{
  "activation": "swiglu",
  "positions": "rope",
  "lr_mult_o": 1.5
}
Each number is 128 + 32 x the weight over its row's rms, rounded and kept within 0 to 255. Layers, rows and columns count from 0. Numbers have three digits each. The size before them is the row's rms in percent of the matrix's.

# down: layer 7 MLP down (transposed), 384x192, rms 0.13, rows 88-133, columns 0-95
# gate: layer 7 MLP gate, 384x192, rms 0.282, rows 89-134, columns 0-95
# up: layer 7 MLP up, 384x192, rms 0.271, rows 89-134, columns 0-95
down88 108:158141117097107106069126097138162145096145125088107138122097130101102105081120139121144106107095060112131140134202086111135126137078165086146127100096206170099104146109103155109114106172114109152125079154163139165104116105120186129180192147187110108107133076110158051234174120111071141124
gate89 099:152121143162152136158126092140110122094086162132109137139127114121145100102140138130146137086096118156090057121089147107116092020089128128091191128121090098080105104128133124066092185147091149136129160104116129171091121150149103117130060119076104104135109121128129126142100107177135101133
up89 089:125168177112143124146194159150110076130043111088109143153148185156126100115090076111172127153106136191133168107076154107111057111064119130145120132129099157072104129114092063129050216174080101119113136154161169116110122140128155090181127156123123108057109136164131174149167140127126138126
down89 098:145100160180189104155188110101126115129110205084137105175125136125121111111105102104133132094074155216180152125122104133127112086163090110135177083099141101103146152131125144056156135115136086119152111156161158095104136125114070133162097149141116131166079088154135110185177154137133071055
gate90 107:094115165104135157110141133129120101054137168195069191121105117118077084134141074086165091108123187104168131086143108156093162112124104178093082169120168145093127100111127114182081078137152065104176137139124108130133144167189147104194076149133157112104156083186146166115184102141137090163
up90 101:100161113203063149136104103091187091107027127147107097119155058120177110143067135134158141139086174140142110155133091130082174100125063140089123118105184143116141096121112103172132148121167130102126149121183102155160171159118141172131108172080170128115108132140107133144167182073129183156
down90 094:115173102145147112066106140041120071103073080139101228119168076122125106115116137134109110135126118132122160147108120081092145152130137153118132135129070154138167101154108097158144155142158145177133070165158098199160108138111121115117106125097153163086161083177138206127137074073134171060
gate91 104:071140094077082093121188150158105061153127123121120111170112143122120108124198155153118113098103107173167089138141145090084101092151196006116129086164133076125141144145119133159140145155133108078087124138128103084112052129131105105119168111147052117122175115094120115219124138098168140141
up91 103:140091078085107181136160125143116146126075113076150115104131148130141099110081128108161137174121146114043170094143168144129139089107111088052139113120049085128090098110153096133143082117125123127148090093101115079120119122070126105137101125141102132105107152154140107154111107128093129102
down91 104:103187122131116134134082167146166126128118145101178145131152145120122084146147120153191121112126156136210085122120118085138195162172086079142096086100152177089164109188097145081103100120104139135100145106118114099120102160134150122157124156163142089133119082108086122080152100166118154080
gate92 096:114124175078139108136141152131153156182153157134168146102163107123113108100096176100138204148174148171161090155130111120108126120082086131107061150135114075167119176093098141098165176096127072139120151096188148134086126150108146152117133144108096123104156144107138132085124134125112167194
up92 093:113129107095135094168113145132090105187174130165092115147119128151148083083145082142107143065140101130117079163145111102090173076126123122139180158177138077123111134126135084112134128137144123125122129140132125096168155108077087179089149118129076127136137120124177148192123091152149118221
down92 090:116128105050131118139120167172181093109150076222204087034138136172099118120123094149136080174166207098147162119098150093153154142119172147145163132128138131100096124135128120136099066103119192106101134143140158097121190136156141130082128075116094126157125031137119175138072093168110088121
gate93 096:163120155141125124172115125145101132121073086151146046190114155119110136104140169166122150170133107127170167139185155114080127160153110093109132098108074155112130088110147075190123161100111165130089092117152034078166157129194166074161070160128133069156175120116096120140133192112119144135
up93 096:137129095136122143135111112112120126145070160166176108146148140104141116168128186198136180115121135100129205122108163101120122138134079124128052089157071135080172147151171097132133093114161147090010116089151053083122150085131115173107138189138135154067176079121140074109115134146109166133
down93 096:074090165138125131172157159099145145139104151153168110142136130157164151137163167131088089123135140111199115171059152125124138116098156158128205161146061080141087164100088141096089088105071137099091135091095141116181129096112134136094131145138150166102127104178107078188079136186126085133
gate94 105:122163165124146123150189173108189144165129094128109177077134106140138100128179097181128117138129128153162144075167089226148078148108105137157151144161095124109076136103098140165180130067166115100129150171133126099109111084133148102150149135116180101158163115106132132101127138173145135089
up94 099:122148104147116111153140070128123127126092106150132113169151071160120098125126104147140133073183065163112158149091107095097150086092094093115138149138128147111125124166155154108120141147161160174104122131082145181140190174165140153138137122084073086159156098118090133093093156145103089114
down94 103:125072102137170185128042161120106129171149103109151148121107135094067163099143148117137147156113112094058164076128145064133189118101150086117094107121096155079112122164130135125162123150118107143128159123101117128148116121186098108118119094137115137091152161141094102122114070130107100109
gate95 095:121209154146173134111144118121199152135132085160151189144203124088136159174176112158125101162145124153202140111057084109111107109178170123053156184110100123115113127057102121108117100098120090133153183104211115128141101038115150075119141156062049085119125130124094169136139132124117079129
up95 093:114095097179134110113134150114157100120163114117172128088170087125116097118110075155159145062128115156099102164181139168141118130093037145199140119109145078165074106159121095132110114188106176089106080140177118155136146145102128148118083116140141148203181098148129114179101145091134120114
down95 098:133136151109154132125102087174098173120172181101159140160093128150073126181138097100096108114223092092117097121128125149139082082087158133154126090165080134118076117058133138103152138121118203098087088078113148082130122136097116098102119068128157174173161098125166118122134141140141168242
gate96 104:117116186114127155110145102129099110115095095136133148177134122154097113136100157138095151140148107172146088129164102143158117119161154153148152113130120148091087125135144101092176165159109156124110162123138161084059147148154102043092109121171160088112151106163113141096064150158166111104
up96 102:086122167164141104096109164131104056116140124136134149114079114164096136126147153051086110146103107180150186067133121164132057149072071175097115126172183109130158145117073144106122183145112111147178071140118191118089122175140086089106117109150190146106158095064174169085100151148174139095
down96 106:088103127138170103140139110129120073099128120142074084138095191166173140160121132102104110164111106107119150117197089104088105145146141171102142118148100110149161118118168115112164116119118154092144172151131084109137109096132057137115137107156170173093077213111152123053162102118168154124
gate97 100:158131034143140100123107104070131212125139136225153125166105150186099103152135113154106146105144121158162146138129136139107093119119115051099142079132105083138159114124117200169140109146105107116108117169080116116156106103142091104131176175088119125152107064112129131150147099112130149184
up97 101:120121124121167181126117126085091076104099134139115125075121165167148150128130126050088086098127155139098109074105157158159126076141153123112115143111127209137115135119120079111124159125145160135101099200111068142090158126145119145091124097205090128125076177134140081111133153198159106057
down97 105:158134145153112090141056133136161053150115103147144154094161161111098092147197140143116142133144078118092129133154131141063126148191132148129055145119143112115095092137114107135108118141153134168129100143132097105085145131133118090159231157103167076107103094117142076123145167184115070111
gate98 098:114134095145097151102125102150053124148125079117151072082115152137101123112020180118135114112136121154135119132143082188153127128090089096107134084154096099125090105137151128063104121132120125172105177143093138102046070129068163103161128145148131148061107113169162086121056201116195110148
up98 099:139142145087147127190131118131177175142213160126160150142105144084104119113110120113101136128083158165183128151137120054133150072126189130127141106133118157125156188115134148081153121169110143158088120092208129111132071080125147080155165134130100104181149156170104122110143130102102146165
down98 096:097214116183145153113205136090171111135129117123184101107164203158151071153153180117084138159122085170067143141097094104155101179111175114088125068143108139126137109152123070121079134138132133177162135126142134105153110153142136117145136122097077105163126141100159099101110169091120114112
gate99 090:127143171159166068065111132188067182133103119090146154096115168140249127151165116140103124182125180192133144190068091120158128136205130115126051116146150125154135109141149144144132111090116153116163117136117105164068165162154125150112140141152135101138078110115097137126171119212128111106
up99 092:133164119165122142132125147104195156140091169117113119087177174126085157113162092164115151165177136212127128153100104150080109151139116175158111129115156135123111145110187218056165057124114104136158150157178104089168080128114096099119143125113131109133095135146128091101143122157126114119
down99 091:145120084132172077072047131146105097133108071088099099163103119112171126114089083165142140144181193143143161115113095127060089138143141100123106094168144170102171051165145137255133087108122137139134144091093089127158168121132126081137105136107067159112141130125114122099163106122131126153
gate100 115:102144164192157155092108126142159044055121145113140187121104125190126154167101100123072097150105091186151090108110144137101083105093128160184164122125152158145093089066116079171098134159116091128112116136137105178115126134078122156137096152131096110111142081117173135168141130156092162177
up100 117:096182114114121149180118139063170103132138110174095186110101108158163156149094132202113097102109135166195111147144128096116128160089098214137113157153117131146072132112124143144150131140136106086177137107150173124146118183081105106090108141137180121092112156163195095139103104136170119116
down100 118:127016161170101114146141105109152120092091142147054116113104160099183140153133120127117103171083102170231135197150184142142123105154183151147153155092144170115125125119136119146079158099094102164125155169117113144124100140178145158101091143157158185138160162125170143128120168157121145108
gate101 100:124125140099150103124133134165165088171127127081135124053139127133162126153124173176124110118115105089091152155144162141145124135123104152134107104111214149119147109163164092094104171165205122072089134106116121203117117115108130096119145113106086089098124067178142156071126125168127140173
up101 103:110113145159103158123102081095116220186137069128072108065134126133121140095154137098146126138103098134162157091128066120071126111140066103124187141137093082103085100093134166118069157144072093116124111116241124102132134196099165124071078115140139185115161114096112112110112138121109166146
down101 096:125217128157157067142199114120069108152130128089152176150102124135129109101152113153132132079147072105107112092170146160158123163076169188158123140170173106123170093104149083076194135129128133113117151122115101159104086112122091092119102091155109116126083167093120164105102153152099100079
gate102 086:106134152157146136107049142133147143149154072077179089144144138123150156108135136148097118096170083102124118078119167134134133113153140148111140139122169121202144102158142119091144107091114138183093156090136100096166165145083099193076116104048149164066144140179136119125076049158134116101
up102 091:180117179098133131188132117129148089111145135108164084138116141170152145121101064156171103127079164087168131106093139166140158084163100112178073155075133136121088147114105135131146095146106119126133096147133206132102099171104129105175120149187126137117194103139144154099143188080143091168
down102 084:117039120131097147114041078147133129142103170134087141109104189094153158164112161074074146131116139121104125148211131156099132169115115130070114061117094150162142154136130158164117170131109103127067155085164149103173152152144120106108125129097161095166139127214197146174105120159158138191
gate103 095:132149124079115134165117150085155148144140063075141169068091105139118132091087122161110163165108100141160075161153170178103147143093152113176132100107121112081086140131129161068158195135130133106168138129105059103098156132110185090161097125118113084111128135056113150154146160201108085121
up103 097:102195091106099096104093139141137169147103078129135101073116129138128109150101148110133124148165163136133106087111143131132146145123150127167051066103111098114143119137179146127152113177112134126164177104133119142080088137093161129167133171127124131076110131074200115177100160155101133138
down103 098:161106144170147108151155135093129155103134115208125135210059188162064144129112177140145148132133133131134149051129150116126109160097185113138084070187146164119070157092111172104087048095162115152158116134170136114176141121146095129166077107082140096122229174161064148123094114098169162129
gate104 094:125151096086156159065096093136164126138079099191161142149115103143098141154071199084152153099137195127144095130108145151171108076180114155129104111154117102138126172145080085137102065090140145121120131098156129178158180149118170131155071129136140147122086117156144125155091079126133111100
up104 097:133082118103125180164115102139113121120151150089075168113111058062149126129113118165131106145103127148126170122105151135089135075098172058066157102108088161086107182158101175083134142085102096083133085146132090130085150133136094162134119116130151077039111127099097140141139110128159143095
down104 099:080143110119147133060130079099154150115115128146149136124185149171097124120143141142164130120141131136179088051115162139096083181112127096141131132149144103131087117141091098168114092105176126187118174220103165145076095102128163145134130120111217166161090137101165131086110151086112143154
gate105 094:158150204119153140089096131082139138104188167094149086080130135147184132113103117154160133130106141083159097138117177140166164138093169085088127088162087165164138163127066108159071154170082120049166124112139138171113169134167170133150098090125081158129104106161154144153093164111127039126
up105 099:071150137083148134125155156120150091145110148171106154138087148079112066120050169101133106163089109107179159121096091101164137082135136178146143153080097113084108151142128101076213123115115140150151114108134163184146144138097137097169150126104124131099128127155130181119144113215113170116
down105 102:152214166151178158127183140091099110148083161093126118113127138099179099200149165135108128108051077094154139187110106123137155139179118129065159136147081111121100141128117141158196132124123129122069141139110054133160093093157096120128141085155135107151096196150124110160109147144098128092
gate106 098:096144103107108133116082153101142167116118126109129106155131078128170106098061131176127146111094176097169066118132149131049121112132136139090139097147141169089183186052107134116129110094170104147056143181150123105176175099104145138156196118131145106117137105146141105198164077129155137141
up106 092:093128108164140149118104130138130134118104102168149135142091112156068102169101161113101119152100067158140131133174167072213109120104148100149086149151160104184105101108154116155137128119122120087140154110099131111128092139106112156122126159121139122150130120095100086079059160141087139097
down106 101:140090152136134101112159071210156105101132163159144130094074110127102095166165141114045118129131087137112132129106130178117116139155163148049050161138114140221104148103179132115175206179112128124099148158138095195108145128186190142165134121151080165142099125146130082119087107143117086113
gate107 103:098165147109158117132098117082119143140162114122089117131115095080143115157203145153086137127065120154160118138119145123097111105142107135107124097147180100138133113161111162152146065113103163134096112160058117094078134116118205123093122046104135153187119111099136135144124111108153141125
up107 103:180138115133106180168117180141125174144102134192149110146118175095157160100192074109171141129208130139145133143131137172174186144107109168132119181143136171136161158085096121194143070154110197138134133103078054198148144112126066183127101143085118116155125117122142174199182057114167135106
down107 104:135080091085139094177086156167120140179154114138160077139099159123125121139138080135142028175146145102126127187139094168145120115100111135073155120150035177092093108164142089165113142141158147144094152171137143149205097113166089123127089137159122142164071165103141062104152112081147157172
gate108 098:152133121108143101129180133127112103174080133145099112100091179125132154138099133122130070122171106130151093139120058135117152082112157091069120097141142160140074129110192131196113189090097123109108185173129139140134110145134132134148172167091074049184096153119130091141141147157140195091
up108 096:130125126131151092122148020099129121168146145169126078171155093113124165133160136104137117082114104110156144134158142173142121120144110116166149166141096147145181123050109143111115148130127040111108133156131118129125095158065138152065129172115127108137114162123153163152059209105102127153
down108 096:129127125126127088185149095154076088132118103137112132083145060058156109065150159138091180064158171132148131128117128182165083207131141095169166068114089164135096175083096132174165121111123117107071093137149098167143157125119105109101077156121044150096119106079152166150149113141145138101
gate109 096:130160129142118102010171121085121104171149097120166107125076125117159125196097129119107142093098139089097113092123115096151142090135133106072087192093076148167164137114121156181096128098107110108081137110189135079071066151074134116126091064122088168071093176123180113102177147127084127123
up109 098:126105076113144141114157134099104099151112160129137166120177162080135099148122165145097125159172081127092100123105110076105138168170125115130140124153147174161148133124143214192155153140117127110146156145098183107101149129161119145156134082132143156177115106083125140159134175130117120134
down109 101:125195125084083187128073087135142178134074115105150151093167112138157161135175132083133141100149129056154141124078113212129129119162122111202120136148147099116109179140127171116128134159150086134139079132056167136082144143155151132130123126109110163140133228102145085073106159204093135162
gate110 089:074122146120130165134117170165099181111150129104125139120103096136089106167150087167164129087092153097115109083148136087133065124187073114157141094094137056116116073136086114141163103104109150149155155120203165146103108071139140101062150195115139115098179107091064105169127068116128144119
up110 088:131127130145165162155081136122128083111136161118143098132106109130103130188119138115131097112155158131112122132157123088110124131135138126165113097105063133042179111084112030096128147116169112058118104062080196204198143105106157073067177163077140098058146114097140074103111144063075132112
down110 090:155148106142182164118197110122186023177142095114094194162168119124112133155119145071099141149071158138121186138163083089096117138169120181122198179119151086110185122086176100110172072148147116150143130127096169132192113047121114067106144142133084186124081171148177095187124148133104176137
gate111 102:158182175172138125106091129139108157148110128162131126142093106129117107127140130143124125118146108091071096170121115168096136192092138124135223151159132145146103100082080122123138040091155093203072113128143112108104174137120134068066119117165128079103154130110116123089101165069135192132
up111 094:099112082142137093129104105136145029141132147124098090142141128116175195171143145100158168135117090118154132079143154154123110099123132111166059076092179125197115168132138096189148112190141161117167203130124197141088118093124147145149088178083160197134148126136109152176150086239119104067
down111 098:129105083122109143142076129084125104101198153115138066145144122147144174156173160142173089141065065113168130103139145140097133088193112146112081127140113141184121109119093139190156140145141101092141110149181152116109157142118143197139092153100131125111133149161150084178141044192146091163
gate112 103:117125148165156146134094122095147147148128185125177138168101204102117126196069135150134118156130118124117091097132138174127105113164107144122150098087201125097104167122124093149092079126104129109136132143194171149143093132143136107105161137143078196098130093162172144149085163085137153147
up112 105:164131130122134119146151168199094186099104163125198122127162067069157061077149073130062119148123125104160179133144150115109132111081108139158140126149130102077089141171071156139122143152185133153150143156083148083190203124160101124084113150153175125180068125134134107120147109144144127142
down112 102:154164147125104117169087110089081124102126124125108085112118128142150173137119130073115101125160120116151118086114166206140086171153174125079113149173144109128144169203163068160096137160115169080104087099091135140082105141129144099156131086140103125138135169146109140150054057129099154165
gate113 110:118165113114144158135127097145177118110114172102142137110091117127053136053183161145190132089121140154109131135136113147108137062162105098121131147082102174132122153132079115136052077157079081141136115099075095077124164160092122148185087179139172092139128153126102088121132142136142122150
up113 112:151097153129109117095132186174074168196130077162105068112174129125141166145042099126095126096101137100124155115121142177058161139116111142184167162140098136093110107098112113158178181165144110167092146140092100119077110101132084151143085168139161150055151150131176162168118140208144084089
down113 105:109107122089127098124158138095148106150118071125164171188107176162076151171155097147142114180135125084133091156111084136129136162130137147085144128197143120107114100136177122150136046148138143147144107141162137130135165144107168163125173109109138135079153185134141090186133135160116148125
gate114 105:151153102110176146142127119170125134180121196154091046134085112166100113109148136130115108151110218141143122079178149155129143121119096121146170140142087112100114069175192138081152128117127171189197074203141107159156134111155167035119148188113124095169066112129116138131126168183116089128
up114 102:124153131093119123074113171087149099103096119061158115115155177136196110159112138109137060145094104102136125078149090118134092174166079118183101098087115146078142154129127120109177128171188154179148183125148132154089049074149132099176109090143100134161142137140134175172088121122117136137
down114 096:139105052092056137163087096116147091074125097149166170103117144140108137070147095161148118125111126114109145152130110111100105131036129099126163114053108084187129092118120076132127117117119122078130101134089100146175208128091168171119136103085090162147182143127138076108115121110161103185
gate115 098:090149079112133173150102145162142142109091142190106153152147108175125158185178086114149107165055138077150092145131180117156140139116121142128125172087125118155141158137135136162142110128161146130104134103168038098101058176104164107138153074115165155109100108166112115072176136153101125168
up115 100:134060081121134136139053131126114155118148074170107115053132143147088117129123108145133174182154114148136130139124115125159083150142126091103110161067125105129136094084119128168132145164138180151116111111122097059134112084155094080086151097102103169113085084137157171151113076086110095139
down115 100:153157177167120156160164112124159122159136085131151105131095109155135187089120072176105171111083088150100131176143113124142151126192168140173145139082093177087167121125201145105115138119127109087183121101143136145169148121141114082124208068108087126131048245136160155146095145157164148172
gate116 097:148087042094136133111123114100171105125128152150093046108100144132062133166126118144094111103053135149177071136132119122110123138157182101153135112074085099156089116113161157166141187136169111127111053191102074146090148122139078151215162171134192149107160160095121090092167148088143150156
up116 091:154097116150134165138122128148098075164130170085102144111111121068087120151157097138111186110130153168129073111081090139057114083064087102153162111101139130090121137123141136181175149092143135170100144106103099154110108140114124100157141099140153106096117208119068183111156124138122030153
down116 101:139120116102124131098150115161160118123120100104153159109105123133098089158063112096112142133156150122113107144159160174115133124131131105112098144162177149086091138115133184093150136054069119134124140129207069137120157131133153159169094076126147111119150165139084070133082126087155135150
gate117 099:141124099113180110111100150095165096067116047125103105129091191155193133136080071102117155136087124149118131105125148158159164112072126137050087107154126118148126137127140169120085108150173087118113113121162052128135104092145171137155109099148132178159153179128142115142159056106147116135
up117 098:156119149156102140125138172108107167158106097120149139148130145082155092161139102175143080130121159168163068076132139112100098140081137122169173124153148139124170148149177105131119154094123136090108153098099136186130095152128120092080125140180158084161081152145118138159109155120125114088
down117 100:131198183073167111066112138150185146151131124173098094147094138128143096123130110140152130154144125124164147136172144128115123158129118152124078117150111147172106113124141127131105050159055095093102113070128112131147124169151068128107149116109077118091134110109139125093090178119098135141
gate118 106:153151133116113059158128150111075080159127186077150125089129188175168131137128146090099138135119098129177150135166103165124134209099158135204080105075120164109138174080171135104189137121117154091126106128074126104137096184138112131170147103104170073118179117155120156116149088133145097102
up118 101:173092134117117142146165161132150129085100174155055201089125196136122103094159154116126182080096146148094038097186148125126186108128092109072159176133132085118105114118165152121123072060137106203136130075107017105072137135116099117174132125142088148145100094145158082162131156155130106160
down118 102:134149156156078125115163111155114149140118158146173158147168162128155143169197153165060104170119113140134103078136114181118102060097120148122179181139162121161133128140155120151129111123169124078168087139117083168162068102082143124165162136170106121155154129147099126099126159131106164113
gate119 093:147086085141101075085128103075128092190068169065146144109108110156146119158187101171140106155120101122156134102096136159119133102178087110082100157123147143145133113186105129155204129155142126134118072152101111113166085163160216163124132115132160079110139110134119154159085167161097138109
up119 095:118124136124140094109117128175151133140126119000124141109093135120076162108158119152133150098158115154113112128137115182132149130098137113154119107138100125114093160102094113120173095121129200174149124108107125111144078098071121159112156105147143147106210085187180136144152085151183130159
down119 095:141131144204093108113088131129083142095079177132108104137151122154133137155099160103130180090136128126114151170165111131121179084131135136142124120140164185093085129104150159099105075204143131117112124139083154140115115073066138083103083149113132120129129056145102082090137166171154078119
gate120 097:093150126148120109185108101077169112130099072078126123149074141145152067146083085128137154176137148143137091046160150088154073135105133203119098127131120133106121121185131138142103138170099122102132108123108161181146096139078121150159109075068131112168139122180134134128127193141176137170
up120 101:106153169149135215126157170112092149205124100109164093136119091162109130113114142133064131097156110168136126169129168155149156184108079111105168142122156178082157131105143145123128094128156182127127103142128133218130059156129106169064131109127096106131146100119132140123159150129130092188
down120 099:114152075087059116162104147157176140128122154165108119078082093086143151055157180187101095181082139097162076160137121133141106147145160157135064115149125126101110088110127076153181107158160130151139145156189103114128097105144119164129138129085137114125109131183084098071144114126102120139
gate121 096:135109125101168185091083036106093124160108131144123101101125103118171159144106147148111194167147111148093129241160089175123152149161116056186107079127153104157104199154097097119166166132118177076121084071068144133057119113165148136172104114166132125173136118038134064128107126120128149151
up121 101:141155114175108114184093119106134152144092207140156105148106160112088089144140072125135088111139071142072100097119086115133100182095045124158159173124118070040096122159145110128151098105120113172121157135175146082144119063110126181143134120145166118097126127142161167137096122125168151062
down121 103:130115155133096140081145115145163177131110152150118103054166159068096110177151101151150128137070114143149156178124144161138133129138124152126109153172095185108078118100142125157136184190089108169140145156103096075129188094130132173143139163091113141098192164176122168157105109145212123125
gate122 109:106109133133089190154141176145138148125131105108112140112107119100122157188153149107104160150150038144158116089096155149139194082112138125064153123122106169119108113117141151130153095139119125114083060168155128154091168150070117179139082096116125100113177128148166125130195057181077188062
up122 106:111181165113165193137147060115154134119118122129096112108134135132148158125163144128168093198141165180093135147168162126172090150093127127099132059203157030147097126114148134170116135158179101053096131195072100125096152065174133135114105115116126166098142158112158128114114114091151096140
down122 105:118123128114142115158146140153101079124126162089092127160067077141076150152168134115125127138171124078159170164136087181113127139098105105152132123098135068106131069137094124126183111134152095101214142154155151141117054167179138127134128129125094097061146080142128136217154118155139082214
gate123 094:094164143137183057094097140152159091111163143159126094139094153188114094094180117145123137124142110076160120160129094103157149104138171140143138099086092118108125168121154105107139116160157109156098153109139097165117139172091144110148117075112190122121174054153177146137103121132160158157
up123 095:145100133141129150127103124202160160107134141083098132092151098184109127134074156127134132120155154081125087124177128096146165124182127137116117094147134134147126161087092112149134121126153085151121125085184062106124097169131131097160097128147097101060082049138141138165113121126108125159
down123 099:149079139148147169081148125160162147083084117126115157101094113157114144129116132151068111153153132160125101151121103143085121070130112098138105100082177102108095132111108131190068128118111128113107175101104074118194097163145190080122068057143167165059170143157089158115143169171109167101
gate124 102:104142107095132130109140125073070098099148148099186142116154145150143196125123140201076123146140166132187130156104102106058075179164106133127144127099078038156160155097084110175124152153149149139149130113176144122105207116126095089143183177189107115149164110135136061197121121096135108123
up124 091:216110156140085172150123104067124145124124093092131164067119057162064168130155128135119115146097101127128169107130158107141179116149128132137117184156108151115140143166122082140124150142149152138170101088149121201161119146165120083087089113170094155119095115115089175175161181129094119153
down124 096:110194097155169104101130066109140177088155160133089137204054109135117107086166136108142115124110141176152164142115096107109128076122135138154148109148113150127105162096088161085055106117079095094093141086108091098043131133131119157184196127192138034117136061153139135107114123152109138146
gate125 102:051120167201111178155084144175096110111117145136156128101071081129142168161096168134078109164110096134134157131153157149138060120111111134113093135111118200085110141139124115117166215105062109124183186127109091189139146116082130102077112141080107107118137051137166152143095224141120124155
up125 098:114195163106081114084104092139117101146138100112111156112118150097106158106105116118184082136079140143162153167101074118139135139132129177119170109167129099124151126116108093160160134145129090157123200146128127124069097127139131143159128169063135102132146127139133154141186092150143130083
down125 101:078091194205145142146082150149113111126152117172098101080103102118148156113112138101098114093090081134158126098116093096157153159088129067132140135102067054175109109073157122104138196067134152148101111188118095117141118131127133117105084152096143117137178183145180171160085166148167076116
gate126 107:133136135089137147150121101129102123145078180131125159149145090114073054157090160132149159103143182149130138112090081123131058083128092093143118184134071096179117176149135137111130086124160154084152066118179133118099176105140235103122097143105216077073142120115131172191144132178081159083
up126 109:147141167067170103104145183189153141120088146126203101093128099118083217149213139121072175159077115161097092164136107126127130102145129122131131123118125128154102083131091143158139074078128052164128154140135137105132108174133148183132124157129126134105152118161121062060121109150140097135
down126 105:066094160163139125148193156150062147128128155160154189112165066094168199065152119091125150133069130130117116142135191160125096081144114108101173101135139154159120140108105144172188106144077102168167194154110180137068077116113133120141142095122136081172160135137116092125094095146127080150
gate127 104:153093175109120104131111057112164079149151186140106137081138095113157189120135110141154107074087102161154108066150155180147091102124104115121113075150095139094134108112105171060108128124171122124107153124120135231135120155127131117143174081120156113109140113158072159103166088069111061120
up127 103:063150127105179087117132071095109080173068123175095154127132099122140137152140120119132167153161107088120118148087093145126165050084146136141169088129126113130136073161138181130079149130105074192150112125116148194122135125087095145128083121128202138113125127165166152117129135110056161083
down127 102:153161150093110101189102176137142126173107109117140117096114110187103157085110100109166174136167207148186118124140118129106124117186092116152102131099136147163104055045096168125131119113101141159066151148105091090133102157170152157102070139202096138168084140136148121108132098082162120099
gate128 099:083176140097177106147129163055146125072078116113119146121073164075098125120123187158096084149127062171082151164089134149156138186116064161174123107128129115118149137107129160176176106131154155108110146066140133087130107173164105086123128098181151134145102127141041122153099139091109112114
up128 099:119159109116117080103140159120138134106146109154109106157097199159156146098129149124171124128135130167098109095142166095086180142122125104098096125108083171082152096113138115093129128131174109093123106112141135150133132104063090168183144122121076124093132114205078124097116163070097126115
down128 101:087133146093152122112153138058143130091146113128150135127119131063109146175172103077150090104143119146086152176104045122112115179142078074135134132129142132141189196132119149147159178079132123125094171142107179135155178137121120129107125090178091152145134056170074124166127110108147152137
gate129 091:130152072159083133114123135062164194117119134176133100109104107147086078101141106103100089149096082118123059137141179115106124114128161037102089099168141143089139103143119111150095106184136068133120102144127120164115236086126129114081107110172161103123151158102115161161137111108097168128
up129 096:105180111124111147175109158122134121112141137196127117116083146156072127115102127123156111079164141123151103102126031154128130105156191139045136131121107182143101144091113174185099119070132134117111062106124130071115087125129092131154110118139065114115129147094112172106107172110113163144
down129 097:149137057151115127124133107091132039102091125160152107114155149119083138111102060078108095170143142091077140145168110114103126104091133113139125064180136092140131157119168167158071135159175129110072154135100095110147204198116145144113139139092172074117170142143189107106081056085086135154
gate130 090:110158131111148137091176139069128124109156089149154150116141121084110091098123136060141143169116131163131100160059138085087195199162133044050116123114095163096158065125160129133134105123150106125100155160111113166144185130096056083104098143126129132166111115122126125142117115147162108129
up130 093:122098127136140081134066173143068107120175098180088155083132133114109161150133061115102117107156149085118177125165114145138130114090166136127160154180115134156071146157115084128103119121148176099115142139141100123101131124149081102123186119161120143187139104149165095146126156129064141142
down130 095:119077106168107108104134148172094163187119139131155113164109082075084119150093120105111137091110135078168093188122123172160164090139122133132109108126119140168173104129073074121119105086097110092172163174087101119160137206077107124133086207118085159160125125150077144127084099136159150157
gate131 095:135101128169084082145113138171137138073142089147132082110150104147146160123108135153169160164092146138127165124099099133089141124138135119114156174098189157193120146124170110174109128075140200191144112154095084131102076191114081128184115112130112144167101047051108116133142124128115120140
up131 098:156136146118186180144101099146116062148083121091113102195089096143132131133101115100149107073114120103147127133119133146118106112078168120157060119148106156150173125125110186155108161088160142070121114080107106156087077156138138102137138124146117131140121147083105147150164097142117079135
down131 098:132105047150107149171108137162140198138125100139119117119168159117102157158098143138128131100144091087141132132099124183086062030131135104108118064195129178141138161070183109143141077114114135127103141115156116133128105179115108154122135133110128146180129160176129131080148142133099156126
gate132 102:141106119138169083130090123128111095080132071171120120100106088155121176168139195116071121180162088136139169112125115150146146131095129080202096053113146113154112154109129134126144136133146104137116177123178158083145110115171074162136109117104165146150152115120088085090143090073109212126
up132 106:110084079099133154141094170141136141155167115053137156122118128174124143103157169155103115090158145180102142124175110089143105106153168143130140148173079043163113114134137109128092107159144150119100121152119157187192079117112090083127174149182169129097118135108147204108131127041218077165
down132 104:137093127163171109153172145127129120109130137071126139071120199094076064105124161145137071165112157112135128120143137141204104149156138104116110172174103065124129119108075117118201132132120129154077162094153119135096115113140177101139133126110074058119181094127166113077137170091117137142
gate133 111:128147125113102153150146116101169151117182144090123148127125114118088128148138096040145091129123203103164128128097061131161086041111192115075158149102148188115114128122176104095199171132155153149111118140146125114113120171152142099155183166117121118101081108154117143115170070133099158153
up133 105:087142134084102135129119198150108143168155114140110145068157219113175083106146114130107143183105142193135147096192153152109145133151148038099162092155157140123131192077103134064053096155113128149149091164142126113120113118122122114201157096161122141123119125168090116113115099122133144185
down133 110:123160136135038147152210102194118106156113163161107125099135186141138147143181134154100125133111137173139126123135174146104161165142177133118150079177158092119105127134168165132131117155116095117130170107142039086094112125126122112158179106155134131074106119144089127088172158103108113169
gate134 103:100117197125139132054185098118107079178152113106115135117137142122127120133114166120181114134092114137111136117207123156107144099116167153133123160099170101179148156162149143084193131117161132170106136160086142149104141154163136142121133150046119113091177097166099119130129138135105074218
up134 096:119077133173139140095142173148101123143152109088155133129103126132089107126120115162110190073115119185076134155128146123131110102108154080164122140118123089165118113130171125144164142129132149127103104097182107060120120142127084129195081093115154107122057200084156102149103177125085164070